Each number is 128 + 32 x the weight over its row's rms, rounded and kept within 0 to 255. Layers, rows and columns count from 0. Numbers have three digits each. The size before them is the row's rms in percent of the matrix's.

# layer 8 MLP up, 384x96, rms 0.159, rows 188-253, columns 48-95
104:078124063135146133164094075151134120129133165188132107131111151106088152142127087125155166147120152116096143090173160148101141082104170211136169
086:102067180178176070146089102108147127162182091173107123165178092127141123079126102144138137128131195121079108114139130124105099149128098136133131
104:085122121181111138117128136112087110088140133169095097136130064217195142113118149135108122132102147125163155199087140119136108219135179140119092
091:119142119105093155170151113112094102131068140098130107103152094127094190105116137117143139096110101138186128138147054158173149150152178187127136
098:156133172190101116157155122087117080165122107165133201174118083127148173105103089073111112101115132119129179150136104150137157129142073141150135
080:147123183201156141094138167061116120081142088167126202158151104084121067154112115076133138105125121112103080151149092135090133135158188087074148
106:148159147067141119154094128103140095134114108174131113187138112091109164198185100094063177117172098130129131078153104143146155139095181056084082
097:173117146108099117146119126124203114092130105142150182093139164117165165146139107108062101122175065132085173148116126136160140182159059100101095
100:176134121099103072137181120111135175164113147108166131088153126138106187166193159099133079154131136122116172113079127128097126100087141108169075
096:101109178169120107149134105115097107154191162135175146134104132155144171115140151121104124107096096131220202166100079095073149075161095122072144
111:134100108166141108124180126068090108105186170145118172070118144115112088104141170138112065097097117147147145052147140076190100155126141137159148
101:144110132149141104136121115114133171187190143102082090095043110078162162151154124135099127130113105104135135119125099080048097100124077133115130
102:105128168113104105175090118106110126136163132117104156124182130118152103170188181120070070090112177160164137140163066097119130129148104109099103
100:088172094097136169169137106084169134154070098164141181107160167061173114113152099050162165117108134171141114154136136134180129120123177080086039
088:170163116127110118150072088160120202095105116105104165155128117166145132036155128102127153104110066110120137095174145097128148149106080110057129
090:097103175132089128138085116160188104155135200088148159118149184179075101148139147098146123138113120120154145173145115114128162125179146102131064
093:116137133137155145067080116127114120120121125133098055155138073163151118140143200102081092183177095078142169084103173114128133108223195128093095
103:204123126112129172123154104149080143084105112128168141143115158179167150098157070157109194144158164079160104099148080122152111132117141100124108
106:173083091034153095155103121111114183168119120134099080203147075149110106125124129073162190108093110085084158074153130082135161157077148156103122
118:178107110115145147104158118099121106131123135060123073104089129128122100119173148111153187133101203119183139069106127101154114113136174137112116
101:070157090154143135110104105133118205099121131111145120157099138089127097088105144130045126085179152167081110117133132125104142173097133125097152
102:165164116175098169101189171119112205150163147146101078125152150130130130087118115123173119130160106101143134126127106104195065094179154101152110
097:156143147098022072138122127099190132132121154153076122172151177141135134167162127121060159122105057083126105119120112141135106157099112098124094
101:100133154081156160135132111153144144132111155107130143076151136154091103158097141132079157198154188199132070129200101118104117207147131076166110
118:155130114121166153084109108180098075120139151103147140134115144063121092074138144126112141174150141122126130090118133127137115192189120156158127
105:115123150055165148175117095115125085152095090114112198155116143108086204088079103123127107126084152133085113185096136112115151173154105075110128
091:128124187126096147137110134140119139173157093109075165191109130069113098146142139199100170145088074135116151129120095139130118082181109134144102
136:097073073141057183136154166150170105104080158115112067145129169109151134144134169153101168136112160119108155181115106099134188092101108080112083
108:102060167078120163154041116126141103103123148078128182136105105095138133089108111136173122134128149120211173102133165106110106160106198173122157
095:119060126094175097130101125073120097136159136170160149131127136148162144130117188133118172121080109115139103144111081169120145082143110099121130
102:149118118149068101127085127119123166171136087105146176142152124164064129122146131081154096110157090140097201084125150065083153167122160140163134
102:094194099106099159140129095093152161028138161082123151149114159099100146126120128102131135179151108105148153121142160096109184142131203143062074
113:071164160081099136107106071158112081011185114131173143157154189125154115135083073104123119132103135134194195151157103087123138097128090114066113
084:145129072155175136090164185102109096118113154104146127111109129129143150142125178057080175146110097119123114142099084098072124100187078117141143
103:169160153164152139090112133071128147166100096152094164058118119152109134111195092092140146151119128073159174131096173153135076120089112145131102
106:197109045142119087116138102111143154124113140116077130097150146111099138134165152113147119154114081133133177142104137097179137138131073140083143
106:082093104167166155124150122141144145122102164098168159191135131095132079111126184105162116154059090118131145143112129123069125142085171094073131
108:178132091100112097162097058128111123141137103090103114116171184128143159119115134148136194133125075104125102094147123193108118126105111159076099
094:178125152103167130139134078120112105150136127149177129122146145111163122074103166121115187148110153106140128136120152205084102081124134124057137
106:106113110175113113130090140093101085122090185103183152145142131065123125170104136108151130158174160127096116102086176107220136153092153126075114
095:149156162092115161148167113116117095168093134146131139129144130149117097167088135134145110159159131120118184111153085115105129133174213109157111
105:202116143138126134123148106151149139091135035076128139126105186186180137115094165153168118110074154100095164149125149153142137137143166130152094
101:097204143114078154138130068097097111084178177140146177155164130079072074065146147200136098124101142165120133094122151106115126167186130084162119
103:160152164121109088137114087076120106151235172128084138141151087144141123091119128104100102144141201122135098118096140124118125086107120127143108
111:100105068224087144133117074061096084130110107132161101132119111125131151089197170148117151113107158137186088118161107136189109131135117154104118
091:179150145160166073141139126115112134162179152115164119085147148124133111121103129111129118134113191152094142154109135149095126125196139129171092
090:077145152104054126132115121078133100076124122149147154127120158146169153157107156150080109113123118133056087096119142194163130159105184108178110
106:145183072139110145185081165135126085098080115172095193188091194088144123127131111113073115138179126151142139123145128049131143107178113172136073
110:086165146148113125137139104139149159140090171195172141159146092144065127103144090069105074126128133113152122137127162118089171207160107162193146
088:097140131125134176106130142162118087128183109135118185111125133156162119100083101147225078107073164120120122111105119092148142167138158093112123
100:092115136156135099122171157152148159139135173171092139158092142123133129143108131097171137115060121155129144104122103057150172098164131142157086
105:121164075120115104144148081113153110172108161069128201151155093140128157115156151170061112142104099160059124114132093154110173145173129101139095
111:173092114127137124097092115100101133091164149135104201119158131072179057131163177165055138152141164159145132117114163101085145161121159119104128
088:107161121074112113067121102117078144193163151083129150159169200149151121147118130153101096124133119158117110168133124179139163180138164129160145
102:118165110124107133174027116138075090114123138126152083179125160162145098125088135163168122107107150144105128103141160106179115094197122160143092
098:104088022126140169172124113113112135135085156158145155142130152137114101111083062164127187123138150167127127125201110109107092165123171137072184
088:103120177124186099105095099130107120151131150151142136185116141161148167102193145109175083095122106121141150106126129100137173054117144157154116
108:108096084159152109222126174073121145159121138113104127153173144068167172133081112132095073098152158155156158097131129106164145117129133134110174
092:154114124137123153142133151140086105077135129124140113166099202078111180136130135181096032117087126177069116129136119115133174149163129051171198
095:168156140033093178110194120142167132115122089191027145116123170133087096125101095080078154097141183136156147132122084147072108155154115108089108
093:093078103121140154155079067101065113137151112173104152139138107128139157131140086090118147125175102015140144192145109088119113143124189133096123
099:128089120122153189162071151122184111096120098118110128182132171076132151130108150146139138117212083123054135097115120089151079173119108109088088
082:179110116120108137129080153138144134137185132144043146087152175131156135119073110103174111134090125170145092137061112113135093079098127147109156
101:085096099126111157176073111150113084112126126150081157136107091212136136141181122118141130129061111139149132147105131134115117139123201102168061
101:112128096096114160122096101162094163121163094075127133106138077099141103141120078120134164129122187086162165119057156140143129135187208178117126
115:125107083105142102103111140194140171149135108130139135113093210134065149130192183105125159134131126130142138089104118119118140117118181102130112
# layer 8 MLP down (transposed), 384x96, rms 0.168, rows 188-253, columns 48-95
105:189129170129106200115193095072079098101137127167093135123125121135111087084178178100114137088119085197123088151141099098116173120185102137106107
083:206194070151158107145150167143147129128132141072129134112094125130093057160110129098124133160131054135190145094143114191097167096093156122077144
091:151119109113153127106124130134154140063131140094135128174108144091068131164123146138133107090169153119102139062088116086090132072126069148140097
093:128127167213111116113136139134116124126145201086083094139119204148092150153191148153123117079161098131100130091091170134079128166161138084089126
099:114093153114118243120077147102091092151147102071130108153149119148031139137168156116183060172177100115146111123112149089068151096115159106152144
096:138096127100095112142146068166146154133085199108181101127101157131127132131146175118109111202133089188117182155092145126139109156080020178144143
094:129156159167126114123149045110090142163119162108200159118088146137160089048135081113164108131144146117120176187142141136106142170172094145140154
097:106075129096126108107142164104168103127182129118145168123168103067148088105078076205091137156126146135139111104112142146144146163116166143177130
114:145103147212127171084154121095109136164108105115042109085119093106120122176151092123123140177210120143110123158151146133111095093114126141106115
093:174159071114097150105098120107185130106155092129010139173138129073152187123138102149120152123140131088123146098120104105161102120157185145151144
103:129165137154086113113154111166088129096112115114093029111130121146127167148112113092120139149083136150079083157084070151161147064115133083118080
100:195115144174122125135054129162147184066152152127099056113111082166094068149185108108119090116127109126126143046119127175091167126070149108173132
103:147140094104161123153114123140154080173141132140188178134087090145087100139153111112131085145117122144142181109158128101138226156111182106113154
106:110077119126122082139110134122122175103133118095122080131112131144113110169081091121177107093171072102133143128157115194130085108127151101075099
105:109149110113097118157051099076147144074187170134171138144126134138153120151113073165106116181110134152150107153145151113142148126129120146130077
094:154110115097148135060128155077191116123166193120152115151179135134104083132180156110148111112062058157113075126127141133136120098122153138139142
092:116047162179146086137112126114137135147105124109140150157187137114185166096120094152113166145135232104125111148156141116156131160091118163122072
093:101137100153185087153116124151162098120103088093122151153140116055111096091092101120132066097166132063148097094122075135075162094083129159146127
110:044177132125109144093124139144128083147142175093126163135150148154126100157076152151087135134171124124093060151070099129156147094118128133152138
101:116132114132142028122150191155148146176126160141109093100156128118109061172131169129142099093113098100116127139157152133063140079190102137082105
096:151072142160060132117120139108165140098152109118033077141138134111131134104145130053162112135149103146110177123134181139136100107198108176195089
106:137126077072135107165210084143169103124115131115119137148117108159155104172091112105113153109113082190138120115146161140136116057131112108094112
088:166141136139129156114151116150178136081057144160109202140118172077125085115060118113125143100072140083147147125151141134060134099175133088100150
096:118123095150105075126139141130107113144138103084108105136114142124120108114104096105088123070120137166121085125070148139189081088098140123157165
106:110126109177114146158106108105147160134114104129130100117174074133100107083131053153148225131101120097104102120122119088118210093077167105139133
108:089122101153087060187127138129100127181167181138115124172070146101163089140143016118161127142126150107110123146108152170140086114112142105091111
084:110142057108153108146066170132168136125126174114175179104162180145145122078136144093146113125147185066147116096125127124075139145116121133078174
117:096033161138177158118126200130123161112078112080111152112136126139153142129116077112076137133135155090172132108108134146118160118132129104102111
081:125203131139150092164149155127099108075152114159148140112138196174159154149088078138106128113119131216146138112104107094133090127105107041196161
088:063128144143134115111190107151128183181134103072093080118043114122092103144136113132133107154148125144132165108119178121151102131113151066146111
110:117165103113083140109124094122139139124116131182109136131094156103117127098087137150118121097132117129101030153091142155079155107100074134162112
109:131146188178150103126134151118113175099085130080152116100158118118109075059155118124130125139146123063143109145140114182104128131118159117101088
086:155255171148107120135156135147118129069173096118151114154076110135158148110145149077064100121103175131151163057137118133129184157122081113156187
090:066155132140134121141071079114170131136142097121116125099160124110173097104112110177154097077223082106151099116126108135159146076072169114166193
091:109084102139132151124109147189131156064160139007083080081135137102115125110104140128141080129095079138102145151139103147159132065140134136161162
105:124145119141055167084143160168167134135143128137113124151186116093155133122045138098082122103180148138136185088145128109055159129123096135163076
109:160083133105177131127109163101171151124156155149121107153149123155134123107143107085207083134154122145117179076143083117179134127137161182032151
120:159116138167136055130148146111129162146135158148113139092098123095108105062139174144124191063098132124081065110111099151167174149165066124147182
092:165094127135136169105124055135152152070094132114182106087093165124091129113120085100088091135166137162111159107166124198096133136127119091127166
104:136129051164104154107162123085162145127182155075138129110148158096154084141115102151157147069129105147116095111132086150182136112154129050109148
100:093135098145091106185167200204156089181136133128148199100128076217122174099090137122121149113171156131158123142109140135138130072120115127092135
096:148176144141127053113125209139172087092163151103144125120089156066079114099141152145111160119094138140164150174081118117085147125133123133158164
106:108078106114143132119132142076051077126077142123133084133088081115074168090127143105151123104190160087155150146113134110177174172123144127129105
110:127046133134082138142167130120083127135130103157090152166104136061142089147179111116154159181134109197187121131149163108103060141126097113141135
113:097101119117143088154153186102090166109122119067133098091151136103116088197118131068070106159112147120138151192129171153129112101187163148133138
086:105112060096169074115175151126100156081123106109149105098097088123114134131076147131112106155113038156064129113196118142119121150126139130144157
097:176139143145093078137136178151075119086114100121118135154117108152135092099126184098179123149146157164161138158138123085111062106123064181117095
110:113079160122166142127179070129129128126138112099140179107136109131143125139176157097092054183206170109093123133155126159129127179116155173186083
097:160134084129098144124104137138151115058121170078153154129130166108137072156150174170152140052125133155140109106186134170095174124116108065096146
088:157073127138111136142090106105071142080142182136160091154142136138095163159150129184064152157196106143103153120169107204141144129133080185127123
103:096085089130114110126118092126136131138084148073131140101096164110134148139204129172130084136144221077096112143129099115110144157075188167055132
107:179117153108130120152190141109127170075098101060170108125137092126046156124143128114140076145132090135200139099157059090093123130111150154132106
120:097115132156150059051138118118117118120116150153111026079095139109128070127135116095147141177097140144098153103169110140152102135107183123065088
093:113067132110105169154080128157134127108108128172157124126094125152103161136180072175146073100125084155100126059165065095091137129107098131136192
084:137148131169109172144141135100181122133143174121154125112103122065145176157109108136160091098166119094146091105086070156034146175060120108071121
109:163145040155123124131168050087066158084047095065091096132163077150139198098159123161096062134106124149081129158134172146121108098143132133111111
083:159186115175153087119113162111150031147122107117162143113130150151154151150093158169103154167109138128102141138148074200111186141089094149114073
109:124103151140100124068103155167131159112157126112101138123122187200126133120131110158150209143185158091124048143175113111220131152104148184073172
083:156167159112144105150085158101114087174083090119132206033158149161198137118106162137116167174158177138123156161113109100155076107082156185109115
085:118110134172137193130083187147136084151156197090186101145116088095188143122171121152157088148107051139104101133109146156131178119124150167194103
113:116167116132158150183120150123172119104142162134130130143114117142050127131183085120147104095155153182092126108114121129093121178119190197159124
100:150145060105097116174189121139067095163146122133145123119120102142154086095134111121097079170122102102123164152155139157111172125120065126099118
085:108107147169128149173134071107092123142108132123149125103141099104180146119201100135152149096156167085073129137153179160132120084116089127152206
108:134138135168077097132098131141119128115090150174119091138148132155157118084151167090091165056169214137125127143126142104133152092147107078135092
103:084069141157095171102114083117093129119159130062165089130087094099148168162117090092133089152220123105119109149097101085154138137139207106161107
108:098102132146124120130094237119137162077075146126114098135106136061148179100133114093110125118137133179139099150143117123197104088149148128058144